Part of a small language model's weights.
Size: width 320, 5 heads of 64, MLP 1280 squared ReLU, vocabulary 3324, 16.9M parameters.
Architecture: LayerNorm before each block, rotary positions, no biases in attention or MLP, untied embeddings.
Training: a variant of Muon for these matrices, 5800 steps.
Each number is 500 + 50 x the weight over its row's rms, rounded and kept within 0 to 999. Layers, rows and columns count from 0. Numbers have three digits each. The size before them is the row's rms in percent of the matrix's.

# layer 3 MLP up, 1280x320, rms 0.0365, rows 36-56, columns 160-319
100:426457484596472470617479406455454506489552496495482483516559530391387438541627527486466498497571456479408458419571548469416504585480532545505564454516508561448531604545400462596476467522563463579506561504504571538438549602508529497476554514431486512482534545480473460469507426599596531539538621517563424484471539437525546529475429463474532552416486566516540506505534551568464517511468472514561581474460468447546512527431432459454450515425502541476463503520573474485533552532550504
101:551448517508494473483421501529509480528431469539491545434555529461479641508473506473492548526529622463520456490413537560506496541509471563495480493522490407500581560527455419509528516389434524503555512584544438461506485398453508414508574444435496488499423457505458575415553549508427515583604570531570468418579572412568487530498467528532517493428592550473494519519482501531454487603447603497618564442545630501504542421492598605368455465523527468452441548453538498479564505483456552
100:498491467540502458575441451488558540542534528496557553574520556415534472558505531426477449407473483584460544507558554604435557452534425480416452447586454413374570518519455522583469577538516434500449533561533488511504468485555562405535411450520488503573564565513469479495507615497507541520470538489415396500474558498503444455448515568604471483401479472517491482503520545494468493499594527482461506516511465450507501455449517396624436503542478427487439390544481536568511489462596477
098:537558431502560516504476470517507553510568549545470497578594398483484495558473503444466565435621628526558510495542494450450525494558367491459529595550537508471495480487502509534473507540554444509446467556556491411490564619446468510601521492555476517456482507509425379505532535399489451538506519451510544538519429496498406515560502370414488430420414586499405495539521431531533496495570555624444437484500571567488544561533472445475557484508497497450435477517537490488464540493478595
088:502431363574480524501544446576598550527468474509518404536499478401523514604527512506537495500498557464607511557488391543451487580533532551604501426450478532520465527587444604491567530429480535444403501495397490530494509491520460398511513469551514525435464485511568481449506445414555580475481476492613458379532539515516502551440531485585516523546411446550472435539500549524546497483478441581416509522478472500462531551469467411454461514525492499457417532522509478564534482570447568
095:507448479495450444425537515452470582395474450468551420446452451492363521457500512571508393556519540454437522526530530484466482520449552540554524460422500482472486555611502521462469566539426559489500528586438456554498540456506462529435438520500497605515397478514494514531514480474456483476433464426458505515561599449572538528543491510534495454522431546497521514552510470504398567423504454445508482502491484620504513572547446527436469530418555483472515553464537564533532559524458327
108:499476447538471521552549490456515430467409550552579478451586468512547571517484530467541515453448500399495553540457584524424561446533504477503529522605502547421491522520557450622418516440581501417422537532483582533550471513426514446519508496471517498521490486515515566607475574434485431589595540487522478532518502494452542438565525457453512527417442404463524567504537485559486542431456590527511429468512488467500544481443493391429483505468443485582554413554606461525562496516441529
095:475424556499409589572467551444537619478485430515526519438587492590478530546442471525411572479407475564524565580576595455446438486518570556499482488517428455529523576415541450516533525510537457428403526431519512403555539452520518436603484558584505479519500521588498566510528553374459534478418527504582451534422408454522488524479565453583523496482500516464498473575500524567438476427530498476543491497386510591549507565549508511478489563461487490496515580504453479473416460498536572
100:592436512530551513481491537471566479519491512446527524506479437551409525481508535582491443483502555475484498606516558553410529497469442458592499609526420429583493542465493539461601490517481378487474555535522420454520460454373526459485509495484557590596490473562442506401452586465538506513531528622360582422508460536531461578449397554553491513441590467598408473480579474435531513517482497509499521535481531493541429511454581495503500459531491544488562547591436474564517517456539546
091:495499465493492424476521468521417476510540541633499481486439506471467524474530493582532542557639390528457487544410501515478478464511453464519545469523411471514570530566604498506447486507522589561430503514506493579521490451476540515484426583488580394515482463522440525506570577495467565479409624473560501448432512469477561409503505570457460462567480466506467583491503555450510503515560517411476492516544482473404505577453501540490449461449543505538503454532473429479448538490503497
106:434472405441450536400509494438604530605550484579520552502580402457475581481525475518475483538422490559488545483433483450454518482556499459534557557515478553506452430440441481473518566470389478495401503542489442603420560439455533585488445462577488507481493435435541427428431466515480556584565536389452518553473572524508502449417443515433531551450591506499513553564582463498544478544489430526515522492467465503526459432506464572538498401492524532499436507550620535587546491465458602
089:442494544478484457366551464485469446417552477450474561504451513517476503574639479402559510444588526480485475455522562586514509571455429539456539480492527535479531548494471446424364449499486471364526591580516522468509411518446548498480481522528483528446460535568433474496539510489532480516532462425512511536471482521498554476510462512460506429533522530487411492528565465566498574441496545447542540498544507473481574479468472513470462376521541465563589472458565491468455469417533499
096:497546486500529594535456567473533586568406515425441452530518603484457557549469443530552463487492465522432454486424503524444609588480468504375470556512509600418463510501557485477562480498536551501466524575596538538499515468503537489537484490487479525439494514565577474489532551610512451499531516510606578488432467545597565506573567516532522585577512447562538506483530559462511406444464401497534534567507482515533514529508508546583491554523456434611522575395500580504481474435526521
107:431544514443510465565449525501438471497636479487408494524505457581461514431517457564413536482510507513453442490559573497590524445420477478496501569559560382529533524501579470563507469455518526571572531515467472497571462526573453496414544520551467478461438517475531542507500496431503564427499543436496439510382546485514468417528444455515402472466466477481426558516538495464493508498506505459574576498468509443475530609485515546477466474521411503609548561496507388381462542452498386
107:511492449479510429534462550470403420543466509513613600409545569489500493511482505499473521465615535511606541539421534521533538487526477392522589514544475509379531417455457443462415566436523539507517437512462509517488447437537489556496630549420479557482417527519512473457555405540523520595558442525600533600447519504457472450521532478425504372600482471530522549442483568483530498592525504558521444452556495529466442535442578437486472499498516478472505571537474445463557569539416495
095:471483509426446545501513572471501525584473570481531500480473545503493575545466468557507542431376549482526399423481583524499478487442499539391463456496472522436546485483530511476485562439405445557454576534545425554492494466394472428525434494526519490499490488433451534428464512475472481596489422528504504551478489413557572575527522472609505459509529524502517395512452506549542500477571580526507477521505447449518521507506456464590557542494536463536492575545497526471381508438506361
101:567463526485480540602507543531633524441455437495397484486483622415455576540534519439547497448478559467474483441567547415503473514416521525544536447549521480553472544477479470561514467425592439538553478486470500506511589495407530562627577439456426552514469574442509493554437542539454492507439407436478465545421415519413497524543418523537578516460434497441444473471424527493514555452388563508533469511424442492588543474524504464528528438434459513493508503543518500440597440551499502
100:447523525500477549459531512476553580451625514515466525515547505512524509460483443457455521513505574514587537445440529459479501459486626545568533537534407515428433511584457543495545506456413549470494499519447503446456392446407536555617489539569500514472505555466482558526475475560452492550457498505575569495495476620394410572507471403532420471433531589539551501493488535470382534524469507418513491585531464480502488478448494547501408512480521531577553535446531483515567537592524451
103:549537457415500619524558475532493439459507556489450606548448564519542564512484501392526490523570443489459521452554507576455560532503391532548443554594467482441574503464517506539433488583534520543496437403545523478521452596498514452533363543501469514529532433514536626475578561491474509546512576610544449464483501443450483400502619422529437457450545562519501471598390480467548540466482452480436549569524361501548491440439492567505497526490516377512482463505487553509475533527569509
093:483489539510535429481541435486508424544424537568509451577423475456513543510640508563477561575512451560471514506599393510583530522459491476408452432509515590541567520506434508430434499490478518396417530500520455562413393437450494536588489499436429576463538554455412444473484475562470494525530501503472470453524473494519427447604489518512473473539477506535448538513572557562483475559486585518611513492470452520590519532508529553487438504525511453461581598530506483516539517488450489
110:437457529355409549477472480455487467518466602538500457585517486489426557554502529610524477547475511534478509549541487442491523538457489544492506467460504524485537507502509508525440457494484534537452527491545456405549468513452531518423494500519566507491540450424588499490541516496498558471471479460497483377497576577469533519488483386555470610548498424583534431498418491537555564561530596526387387513522449490548432429532474511453434445460452572547465436491475542506481548547522468
# layer 3 MLP down (transposed), 1280x320, rms 0.0177, rows 36-55, columns 160-319
103:465469441492553611535430455489464527542581484524410502592516534470584451531560529370544465464471482525541530437480482472480459399477551623573519549502521446458439586437468425515503474566452492579531441504568428444518494502481533485543523471501532436559526494489544445488488540502554474492584491472434469463476575450479433600520454537503539545505528540580478520468511495535415464604541426451488509436531492515548481488393535581492518525544537534522492459536495558408505509522447507
102:523584497471421511487545531489538499548526514463346417537603427471494560435485482491564567435429629416459459476443447541463443419545451580521483654491458464581452565508477471475556490545500492516481547561496514478601520494529531564518572475392492471527460490494477439479528519490557525528460516498485575393502508380619531468431415478499530494440477576501425521502573432461539501586448511499447570545485571541523526540485524445536523429570491525527566493423456506496526444514457572
103:637404491511514487525566529453485467474520536542491429410497533573531446533493463500533471426437415546526353485530524362498494574438459467496459518502522516487535401420445559556579521546518512473481455506419501476580438492496527554468404536490511566535469420502475513555503341529466529466500478510531533491529530508470469494468481596491554483523494495517490573438516515530418490551462494422537576529465480498415571455554460484524532502421404510431543458431454470435503445504428501
093:577477522566452498490463568520442496419533502454485495492536472523497503530528432467434588567532576476464520467542453507597545412439476399579475543436517573507534531543528474487479556480571515469488418502467510418516531480528509560496644575465488425502537493430481481431541594525450510558472479541571495475481488456456503576473485505469435604462545599490466426507460513435492525452462446583578504492492484510517451500536579444471469480440567428474515477557557520419550491560443512
099:558580492503523509563559397600502484499515452526489508516464549558492549474536547493536465435521578498503446538551421612484519547489399563518507540449546610527464518396442534511544438510597432448475661541539505525564535528533589526496426495493527431514431503498437572581535488543506554508545569507509446357518485333492451547479478552482477522525521516498491469544539547553426490454467474522443462517477453557407533506465504507481468510527465545612494542574482491616436474542516488
098:484504410440509445575520559510548443435431515430455555462532534576630474528555416484507503549463517434507521519453539519513458494503462463408456461510506431575529425456457552480585447480537476572547503565499525507462431483467466501486493486472445498430524467459463503585487516357430479451455446594547548503549407551507531477489516514562429506495441459451513559405613509478479489504383596497502468568423490497542490459462461469610527514453492518491559418506385604450455488509550456
108:512487531540535550484483465469595578566429540505531514534545507527498428490493431393556526619488421543483499468533421537414480537455416520636476551497433468539512452490612557446470490470431419466504536441555456587493548597478460523428468524474530480591532492562439473553559511454474481511505468584424495554403529495499586468490490477570528465455546524550541479458561479473441495495550443547452554556539483513555564483535519544514529551503514485441592481475507449437471479410578476
093:456474539455465545422521537398446469629440538505536375555507488535442422490568467553508502487501437558537488522444508488449409510540391475506591507485522611451537471555457555527573512475540478460496507485537564616376412519456487553506443514449495566597460437467472567519503490607510487557513478532478558535573524398514544541496537624463466431408547587453500519497415538509577598487395503431515454504470554461517556501512427606465547323541465492484503499479504516562498450488484541
100:449514528480538428473555484511521615461567516603407504443485451537634506517543490445476543512490509474435479501521480462551346433559432570466533512464455550476596445483515485440492415414491573457527409481530555544553551452599468532593409474536569545480468485460525518535460409423506500490488446468510499498505507509445513486481572471365473514538439494400486529540466581472544511502553510549514500420533491461440471596484452533487535522519473487469411490478581678557527490553439502
095:515477527480481439462600463438476547493489549526549488437477467502520505537546591511474432516523456398387597478414551477546528476465467498547571533531518532499462454511516514544420515449438473543510536493435446640539482455519496414482410520528559448546441510480539493517477543435576544479500509456506421460388504509442566470510472474485495509523532494460590529557509492604456540452491571543523420486476592509464534498537480497354464514520501559500562528525578571540542530450526403
104:522371499457526370515517488407434617607534521517569510489444608489485526553495487558588510456498529540527495512505453515515477479608521539533505541504500502406500488573517438508590528485562472562500393459496560474500462540501521431468454641458548423406467426474492443460379523466535479560457532562449510517495557481490564409506566550441497523486502560536519524375524502480519490538506517472461352450469539610583496451519483573508446583461491495522544400419506497505495489569452508
092:543434565575495504569582439557556560587465533513606491463597464523442407435481552508500598552469555455466528508483452574595491541494501487467443542536537497493487516555500518433463423535519509496475525503625412421548398483517508475491510586540528460500413437597551506510522517484465511533508472533556501442463498593491451570521471496420593504419484442549438515416452579474522432450478517529466409444515497542530430467458503473579494494565502534503466462579567444388584459575533574
100:471503477542487552548581441512427462517541512453435501423557475441474453450530538517564479522549391463584535487506445504556510466563526476522449511466452533470411500482609493492466603478537636491564505473499671509483485571453475465372408434453496515599556509518471461427489474583610527415498581430566507492475406524485530367565477505479447402436558480489500518498473435405519531581563547552510478512478496544462476459510513495531460364501489533665530476443470589481548481493465497
104:538471622550472519409504528536496433473538584459596563449398509478428544507495441560464442479492497427545481482510506557548540495457492521509542489509493513462497536451443412476556534556468444491484549428477398523532595421471573534432444485523511558494513571540509471509419578533498519531432455497389431522414452502491549426476576520565465438535496466680457500393478596541499491491519503529492440428499498528494534504507491535461542422424498575541492485504496483414528519576486446
109:495556533529473543368504540338524548436493542475474388575504550478471492486474602558488518450524482534419397546461447547454440464474424476564468520522532371493473581488512571521462426591489472518589497468527599538498442446481466581517552485429475441395552523424445526522548517506460457440469522553510542551554560426464428568493509559405477596459507468420422519459470579545456517488464544516487519541552483515630449555502500528485530318486488463508464452588579519521474506487535474
098:494501500525433498508487549529482466485624466530455546514564538544495445463474473524541473526494559450496409490566578487458510458491474427532431462386548449490486515486418457549541567457553539481416425501516552483505598585540442529546474435491559487522548454471407583540524562446459511524503494410513518560562537373582515466531455583568450487532606545502575538421460522527612568537467448451556471463569529486447526390499457515430515547544483464441458494461474554488503532405520476
104:598462520494517523583540499557396497528522512471527595504472587357487500537552412508506476459479485455508528435473596516453493467541418518543489503513555478523476517498457421444500448455543584511511476462522505480465485408500557506525458543464510539448541415437438517479532520432498540510503493437528436478429551485509427477500422520584412542583468536532529416545465476586500473455552532515609553539450436456630441564481442515524527446553452568549493405396580530482520382536553569
100:527500558589524497459518499462500477483470565514439569526540556460530442564582523499512526563508525437475363587460537478582409410501554496563412397479593486526485369501459540537407440528565433459497555472427527470477516545473420466433526451524600566471503538569484450523407505467592508451577480489575389511571477455579560470532469588506535476428484477524475530470486498556539469430480507499566516489492488493376529544446573491500566517477566434472448392584475524442434515396479474
106:463501495483574431606464454547459447454506529438522482461521453455560563406543538571603451480353441540558514560429580522575476550475487465507568505544517541572448518494571519513460544492524443520370516521523464567460382507502512478541473579455544522507532505523416487493480500381512393534459458533509440530498521569413532468488422549451469520354537443502451576484463482497525573533509435574480518483534634507431495613457528517513482533560506521487499525568557506542423520488522518
096:552528493475536539529499445507538556413432568483488481478482423450350538466474509500505451508625528503538465506525440453450538552458440491530498383463485470568507506480415442429513507489464435459470512496509448509537533505561553438503436537506580491540466526539493422469382536689526489525483504519496495430540480528491431466510524526454457490504467503493473525558535483557427539508552578479552403420483527515566498541495464543550556507565558490536634517524483446435556512569365592